{
  "vocab_size": 4096,
  "norm_place": "pre",
  "norm_eps": 1e-06,
  "rope_base": 3270.0,
  "rope_fraction": 1.0,
  "qk_norm": false,
  "bias": "none",
  "init_std_up": 0.0247,
  "optimizer": "soap_variant",
  "lr_mult_qkv": 0.5,
  "beta1": 0.95,
  "final_lr_fraction": 0.0,
  "seq_len": 256,
  "train_tokens": 493100000
}
Each number is 128 + 24 x the weight over its row's rms, rounded and kept within 0 to 255. Layers, rows and columns count from 0. The size above them is the row's rms in percent of the matrix's.

# layer 4 MLP up, 704x256, rms 0.195, rows 205-253, columns 64-127
size [ 99  95 105  90 101 110  98  93 102  98  96 104 104  95  95 102 102  95 102  92  98  97 101 102  99 102  92  93  95  95  91  92 100 107 105 103  99  94 104  97 100 102 102 110  99  98  95  94  96]
[[153 105 142 122 110 175  92 139 118 113 125 135 107 111 111 106 101  95  95 117 168 131  83 132 105 135 155 148 141  98 145 128 143  94 108 112  83 126 144 120 156 106 137 106 111 101 119 112 148 131 128 132 163 157 124 132 132 128 145 130 155  92 178 115]
 [101 150 153 123 113 156  98 114  90 147  93 132 145 120 175 110 103  88 151 163 162  94 131 164 123 141 113 163 125 152 123 128 164 125 123 107 127 117 180 146 166  97 165  96  73 141 179 137 110 165 135 115 143 115  81 129 121 145 130 124 127  55 161 148]
 [143  99 149 145 126 167 116  98 125 110 146 123  96 101 122  80 141 132 108 106 109 117 135 128 145 146 148 152 115 103 164  84 131 139 123 139 113 102 140 100 108 111 114 156 116 125 115 104  98  65 121 130 184 153 149 156 143 149 128 131 118 174 125 159]
 [ 99 144 108 130  98  93 152  60 157 137 120 115 123 108 160 107 148 137 131 157 146 101 121 122 115 109  63 112 153 130 130 136  94 124 146 109 146 120 130 102  54 141 132 147 114 133  97 101 144 157 142 100 111 114 102 110 157 162 139 124 149 138 144 111]
 [121 126 168 143  91 130 145 150 148 119  92 135  93 134 156 164 146 106 135 126 162 102 152 126  95 121 122  85 101 102 156 150  97 159 157 131 123 160 111 173 120 103 125 120 134 138 105 136 114 140 142 138 139 150  99 142 151 179 125 113 165 126 113 116]
 [159 124 173 116 106 120 146 160  99 133 143 115 100 124 138 118 112 133 143 148 124 105 132 129 125 111 114 125 172 140 122 142 130 164 129 130 115 135 122 131 146 104 139 108 172 141 146 110 120 170 171 168  74 101 147 114 138 149 127 101 161 151 132 124]
 [117  94 103 161 119 143 141 134 115 153 120 168 127 143 151 132 121 122 110 119 103 117 167 131 145 151 147 120 142 136 141 111 153 116 123 113 142  86 171 139 178 167 126 118  72 150 112 209 152 139 129 111 133 135 164 133 148 131 158 136 151 162 139 154]
 [120 133 127 162 123 140  70 172 100 138 124 122 124 133 151 121 159  58 154  99 132 148 189 137 131 131 115 119 177 102 104 126 146 158 150 103 124 126 174 139 109 109 145 163 148 136 114 122 171 114 118  87 103 141 140 138 129 163 147 133 123 116 125 144]
 [126 104 160 141 133  72  82 178 150 166 124 116 125 135  98 141 121 115 181 111 134 131 121  88 121 153 180  94 105 104 141 115 104 102 118 124 118  94 142 155 169 115 109 187  96 131 160 120 122 189 190 124 185 143 124 152 159 111 109 143 118 125 104 116]
 [144 100  77 127 111 176 134 125  88 105 126 139 157 125 131 114 119  86 125 115 142 112 122 171 139 130 121 119 131 138 139 155 103 140 121 126 131 169 126 113 134 133 142 161 131 159 118 111 112 132 124 105 109 141 180  83 122 137 141 146 120 133 105  95]
 [152 116 112  81  76  88 146 112  82  84 117 106 137 120  85 112  88 102 129 124 135 134 159 125 158 144 135 123 112 161 155 125 171 159 148 134  74 113 125 121 145 152 109 133 164  72 100 165 177 137 128 136 123 101 111 114 103 141 147 148 135 166  81 113]
 [124 158 157 141 149 101 155 181 129  78 118 106 146 141 107 172 132 110 161 151 131 113 114 154 132 129 139 122 153 122 107 140 131 114 100  98 112 118 155  97 164 113 123 109 131 149 150 111 112 136 105 105 138 170 102 114 137 108 152 169 168 127  82 145]
 [114 120 157 190 128 141 131 154 106 147 140 136 108 161 152 123 119 134 120  98 106 208 126 165 153 116 145 109 130 128 120 118 119 156 118  88 130  92 139 120 123 123 121 136 131 167 134 118  65 157 122 102 151 169 162 130 118 143  85 117 138 116 104 169]
 [ 98 138 132 119 134 128 158 133 137 197 133 113 146 153  90 134 144 131 105 133 138 121  88 152 131 135 126 109 127 148 143 104 166 173  84 118 160 161  96  86  93 135 151  85 134 108 121 117 123 110 119  90 154 122 117 138 140 151 106 151 127 139 132 166]
 [135 125 156 134 106  96 117 142 117 104  92 128 151 123 165 104 133 100 129  84  86 193 149 129 113  85 119 162 142 157 155 135 105 118 123 129  93 121  97 153 156  87 147 139 135 168  90  87 154 122 137 112 132 125 145 154 134 123 174  92 142 117 148  82]
 [141 107 121  89 109 134 102 135 165 123 168  91 107  98 156 132 146 117 152 123  91 103 108 121 131 130 198 101 107 114 141  99 108 110 142 142 153 103 106 152 109 153  94 152 146 105 151 127 133 132  92 163 124 116 130 145 147 125 137 151  98  93 106 117]
 [179 126 133 133 129 110 165 160 135 170 184 100 122 102 102 166 102 159 106 129 160 115 169 134 160 127 118 106 155 126 119 121 150 175 137 118 128 111 156 135 118 173 128 120 147 111 142 157 133 146 160  91 138 164 124 150 146 124 150 100 149 107 131 112]
 [104 113 140 108 123 158 131 115 167 121 124 130 106  98 150  52 105 116 110 175 147 121 116 123 148 153 138 116  99 139 117 147 149 142 132  96 135 142 147 147 103 129 128  79 118 122 103 157 147 166 142 140 136 116  89 109 126  99 126 151 136  94 130 114]
 [ 98 143 120 134  99 159  92 162  95 153 130 124 166 116 185 113 116 146 120 151 137 164 128 107  98 143 112 162 121 157 150 170  92 120  98 158 137 104 120  94 180 148 160 107 110 135 127 160 102 109 164 152 163 146 138 103 137 114 149 167 115 158 142 121]
 [152 117 158  95 156  86 119 177 122 136 116 144 142 135 150  78 147 156 156 120 153 128 103 136 142 169 101  95 139 158 126 135 101 156 126 118 144 123 136 171  81 124 138 128 136 116  83 146 116 144 133 160 106 122 131 155 102 124 107 151 157 136 105 116]
 [152 116 141 143 136  93  99 144 117 113 168 111 102 119 105 139 111 108  71  76  99 142 138  81 145 135 138 123 120 125 128 145  83 141 162 111 118  85 108 117 163 125 137 111 136 127 149 120  90 140 152 151 155 115 129 111 121 105 164  92 106 123  96 129]
 [131 135 128 155  69 121 104 185 177 120 126 109 106 130 179 107 134  91 103 165 112 102  72 103 123  96 120 153 141 124 112 116 102 155 134 153 124  99 122 150 148 139 124 125 126 107 111 118 123  82 121 111 109 133 117  89 148 143  82 124 118 128 120  92]
 [127 106 104 168 198 119 125  99  70 152 119 143 148 140  89 116  97 103 172 122 114 133 110 119 115 130 156 150  85 101 133  90 105 148 107 109 142 137  93 100 155 112 141 120 139 153 135 154 134  97 169 117  98 161 127 112 100 109 133 132 150 148 154 126]
 [101  95 158 130  85  98  93 127 100  93 141 119  59 198 132 142 104  99 124 118 134 123 157  93 123  79  79 132 108 116 106 157 127 126 133 119 113 129 116 150 111 154  79 158 127 150 153 122 136 109 129 141 128 180 115 114 153 125 111 129 107 163 137 147]
 [144 139 135 156 178 167 110 122  92 139 132 132  98 138 115 122 114 175 169 128 143 119 134 118 167  77 111 168 110  96 134 144 128 140 140 104 164 153 171  78 165 120 126 136 127  91 146  95 144 132 127 125 123 111 112 108 126 133 143 145 167 134 126 161]
 [153 120 112 143 173 130  85 113 143 107 136 172  99 130 117  85 130 161 144 141 101 121 136 125 123 110 114 135  96  89 110 145 115 132 118 106 137 117  65 141 167 109 119  96 119 114 110 111 155 112 176 126 127 117 133 131 141 138  80 158 120 120 147 161]
 [153 144  82 125 133  97 157 108 132 113 134 115  93 135 138 107 153 121 158 125 133 115 129 130 129 108 148 124 115 134 134 108 123 160 123 166 138 141 124 112 119 107 120 140 109 138 120  94 159  94 142 158 141 129 102 155 104 143 148 138 143 100 119 124]
 [127 143 122 119 167 119 150 141 134 113 125 170 134 128 115 173 165 140 109 141 133 149 156 134 116 121 121 112 162 141 119  67 149 145 114 113 172 127 129 128 112 165 140 161 120  92 119 126 155 128 113 108 123 132 117  96 121 120 121 161  96 167 121 125]
 [179 155 122 130 115 124 132 119 129 119 155 175 131 101 113 100 164 146  93 143 150 118 167 180 112 133 118 162 114 130 141 110 164  99 152 111 123  80 140 210 100 155 139 107  96 162 149 120 143 135 141 136 131 133 135 103 100 118 109  92 142 147 105 176]
 [137 167 108 140 145 116 142 108 144 126 120 101 161 130 125 120 129 163 101 120 127 124 128 153 162 108 132 184 142 161 141 114 137 149 138 151 163 158 221 140 175 136 126 102 114 148 103 125 192 133 141 122 168 140 161 116 109  85 145 118 124 117 127  90]
 [ 92 147 120 107 124 132 167 137 107 115 100 157 151 126 116  94 146 132 163  93 110 138  86  97 177 119 106 160 149 147 135 148 127 167 139 104 132 143 166 145 142 138 144 126 110 142 137 117  83 120 113 120 131 123 121 138 170  79 125 107 109 150 131 151]
 [136 102 126 124 107 130 119  85 112 117 140 105 108 120 158 142 134 134 138 156  99  83 139  67 129 114 139  93  87 131  81 127 108 137 117  96 145 120 141 152  79 143 108 156 123 111 118 160  97 112 147 172  65  84 146  76 128 115 115 169 132 128 125 125]
 [150 144 166 108 123  93 149 108 126 130 141 141 141 131 144 103 144 117 123 120 171 155 125 132 100 133 155 163 106 118 179 144 119 133  89 121  60 128 101 162 129 155 127  69 140 143 114 112 100 164 159  75  92 113 136 152 116 133 148 119 122 145 138  92]
 [145 134 175 142 120 102 134 145 120 108 134 143 122 114 123 140 131 101 101 116 164 160 124 131 113 129 110 146 142 101 149 103 123 130 140 128 166 139 108 160 136 105 110 131 120 123  89 178 146 140 149 187 111 147 162 157 119 134 143 141  93 117 157  74]
 [131 133 153 144 110 156 138 164  91 104 121 129 105 101 146  97 151 133  99 150 130 160 139 110 166 120 104  82 119  68 130  78 172 113  96 128 105 153 151 153 100 184 150 148  94 140 131 119 133 157 123 142 122 120 117 168 131 138 176 106 151 105 129 110]
 [151 134 147 120 168  87 114  98 121 114 139 136 131 120  90 170 113 132 123 135 127 124 119 144 147 120 122 137 153 100 100 150 125 139 175 104 149 134  81  81 132 138 119 152 108  75 130 121 127 113  98 142 167  79 164 163 133 176 145  99 149 126 115 152]
 [126 179 128 164 135 116 140 176 145  75 120 141 141 110 127 151 140 142 123 118 167 114 117 153 123 152 147 198 111 114 123 109 145 107 126 132 100 153 114  97 116 165 104 129 158 145 129 118 108 112 150 110 144  99 133 135 124 145 138 137 152 141 147 169]
 [131 116 136 136 123 152 177 118 100 120 149 158 145 175  83 140 113 108 110 152 118 117 138 121 162 155  87 126 161 125 126 135 122 139 139 119 131 179 126  97 136 112 115 142 120 119 110 163 178 162 143  70 168 134  89 164 146 116 126  92 121 113 125  98]
 [160 142 140 134 129 122 141 124 160 130 132 119 123 117 107 124 145 108 171 152 151 135 111 135 171 133 146 125 119  65 105 117 147  95 115 104 148 129 190 136 114 146  81 112 108 108 109 150 139 115  86 145 101 105 136 139  73 181 140 138 116 116 128 149]
 [121 117 110 117 113  97 155 168  69 126 175 144 138  94 120 161 132 113 118 152 119 144 103 117 130 113 119 134 154 126 125 116 143 145 105 134 146 142 129 109 133 151 117 163 120 137 155 144 133 184 125 115 143 109 133  96 178  94  94 115 118 130 152  85]
 [110 149 162  98 154 179  82 128 155 110 102 110  92 141 124 102 110 126 152 114 138 106 136 136 169 111 123 178  96 113 142 121 125 101 143 124 102 124 112 127 131  89 103 159 139 153 122 156 146 101 155 159 187 135  95 189 113 118 130 126 120 113 132 155]
 [166 145 130 126 116 151 133 120 127 169 134 165 133 147  98 126  90 106 124 161 132 173 124 175 109 161 114 137 122  98 121 130 131 160 112  99 124 100 119  97 110 159 102 121 157 166 150 129 116 130  97 160 137 149 106 121 125  82 117 128 156 158 141  97]
 [161 118  65 101 155 149 140 122 121 163 141 151 148 107 116 102 154 102 134  97  93 110 104 107 119 142 159 132 111 137 105 119 140 109 147 150 147 137 132 119 188  99 151 139 103 130 119 174 152 141 139 149 126  94 119 152  90 138 158 119 153 135 140 129]
 [ 94 154 132 164  67 113 139 110 129 124 104 124 116 100 142 135  98 134 133 147 123 111 134 105 187 108 120 127 167 147 130 136 120 130 130 116 100 113 118 156 125 138 110  79 147  56 147 103 145  75 118 161 123 118 148 102 143 141 130 120 172 122 145 136]
 [117 128 140 126 107 139 154 113 139 143 146 106 112 142 155 106 130 142 145 116 132 157 128 112 111 164 147 128 148 146 101 118  85 156 143 162 132  85 130 147 156 105 168 103 143 124 115 151 139 136 129 179 147  99 121 110 128 118 137 149 148 157  88 130]
 [133 110  98 102 148 108 147 104 129 156 148 110  99 116 133 117 135 138  91  82 108 114  95 144 148  83 158 153 152 156 139  97 151  94 145 141 132 118 118 127  94 152 117 121 149 169 158 130 166  98 130 142 137 144 175  90 150 122 150 139 106 134 105 125]
 [109 125 111 127  91  40 147 139  88 130 135 121 132  96 174 140 138 116 129  86  93 167 131 107 142  92 110 115 142 109 151 105 123 154 133 155 134 103 145 132 132 155 156 184  88 113 156 126 142 151 109 106 142 131 142 123 131  83 111 158 125 139 112 112]
 [120  96 157 124 149 135 144 167 138 108 118 130  86 126 153 114 147  91 151 170 130 145 109 103 111 151 108  97 150  99 118  86 123 116  99 152 141 127 156 123 139  78 145 101  85  85 161 135 110 106 116 142 133 132 141  81 118 154 114 124 124 158 133 122]
 [133 114 117 111 145 171 113 124 142 155 152 129 114 103 137 119 120  80 141 132 134 126 108 144 112 152 113 145 112  90 128 146 149 111 139 154 122 104 145 161  68  88 144 132 155 130 108  80 135 128 157 121 140  94 168  55 119 114  77 155  89 160 128 152]]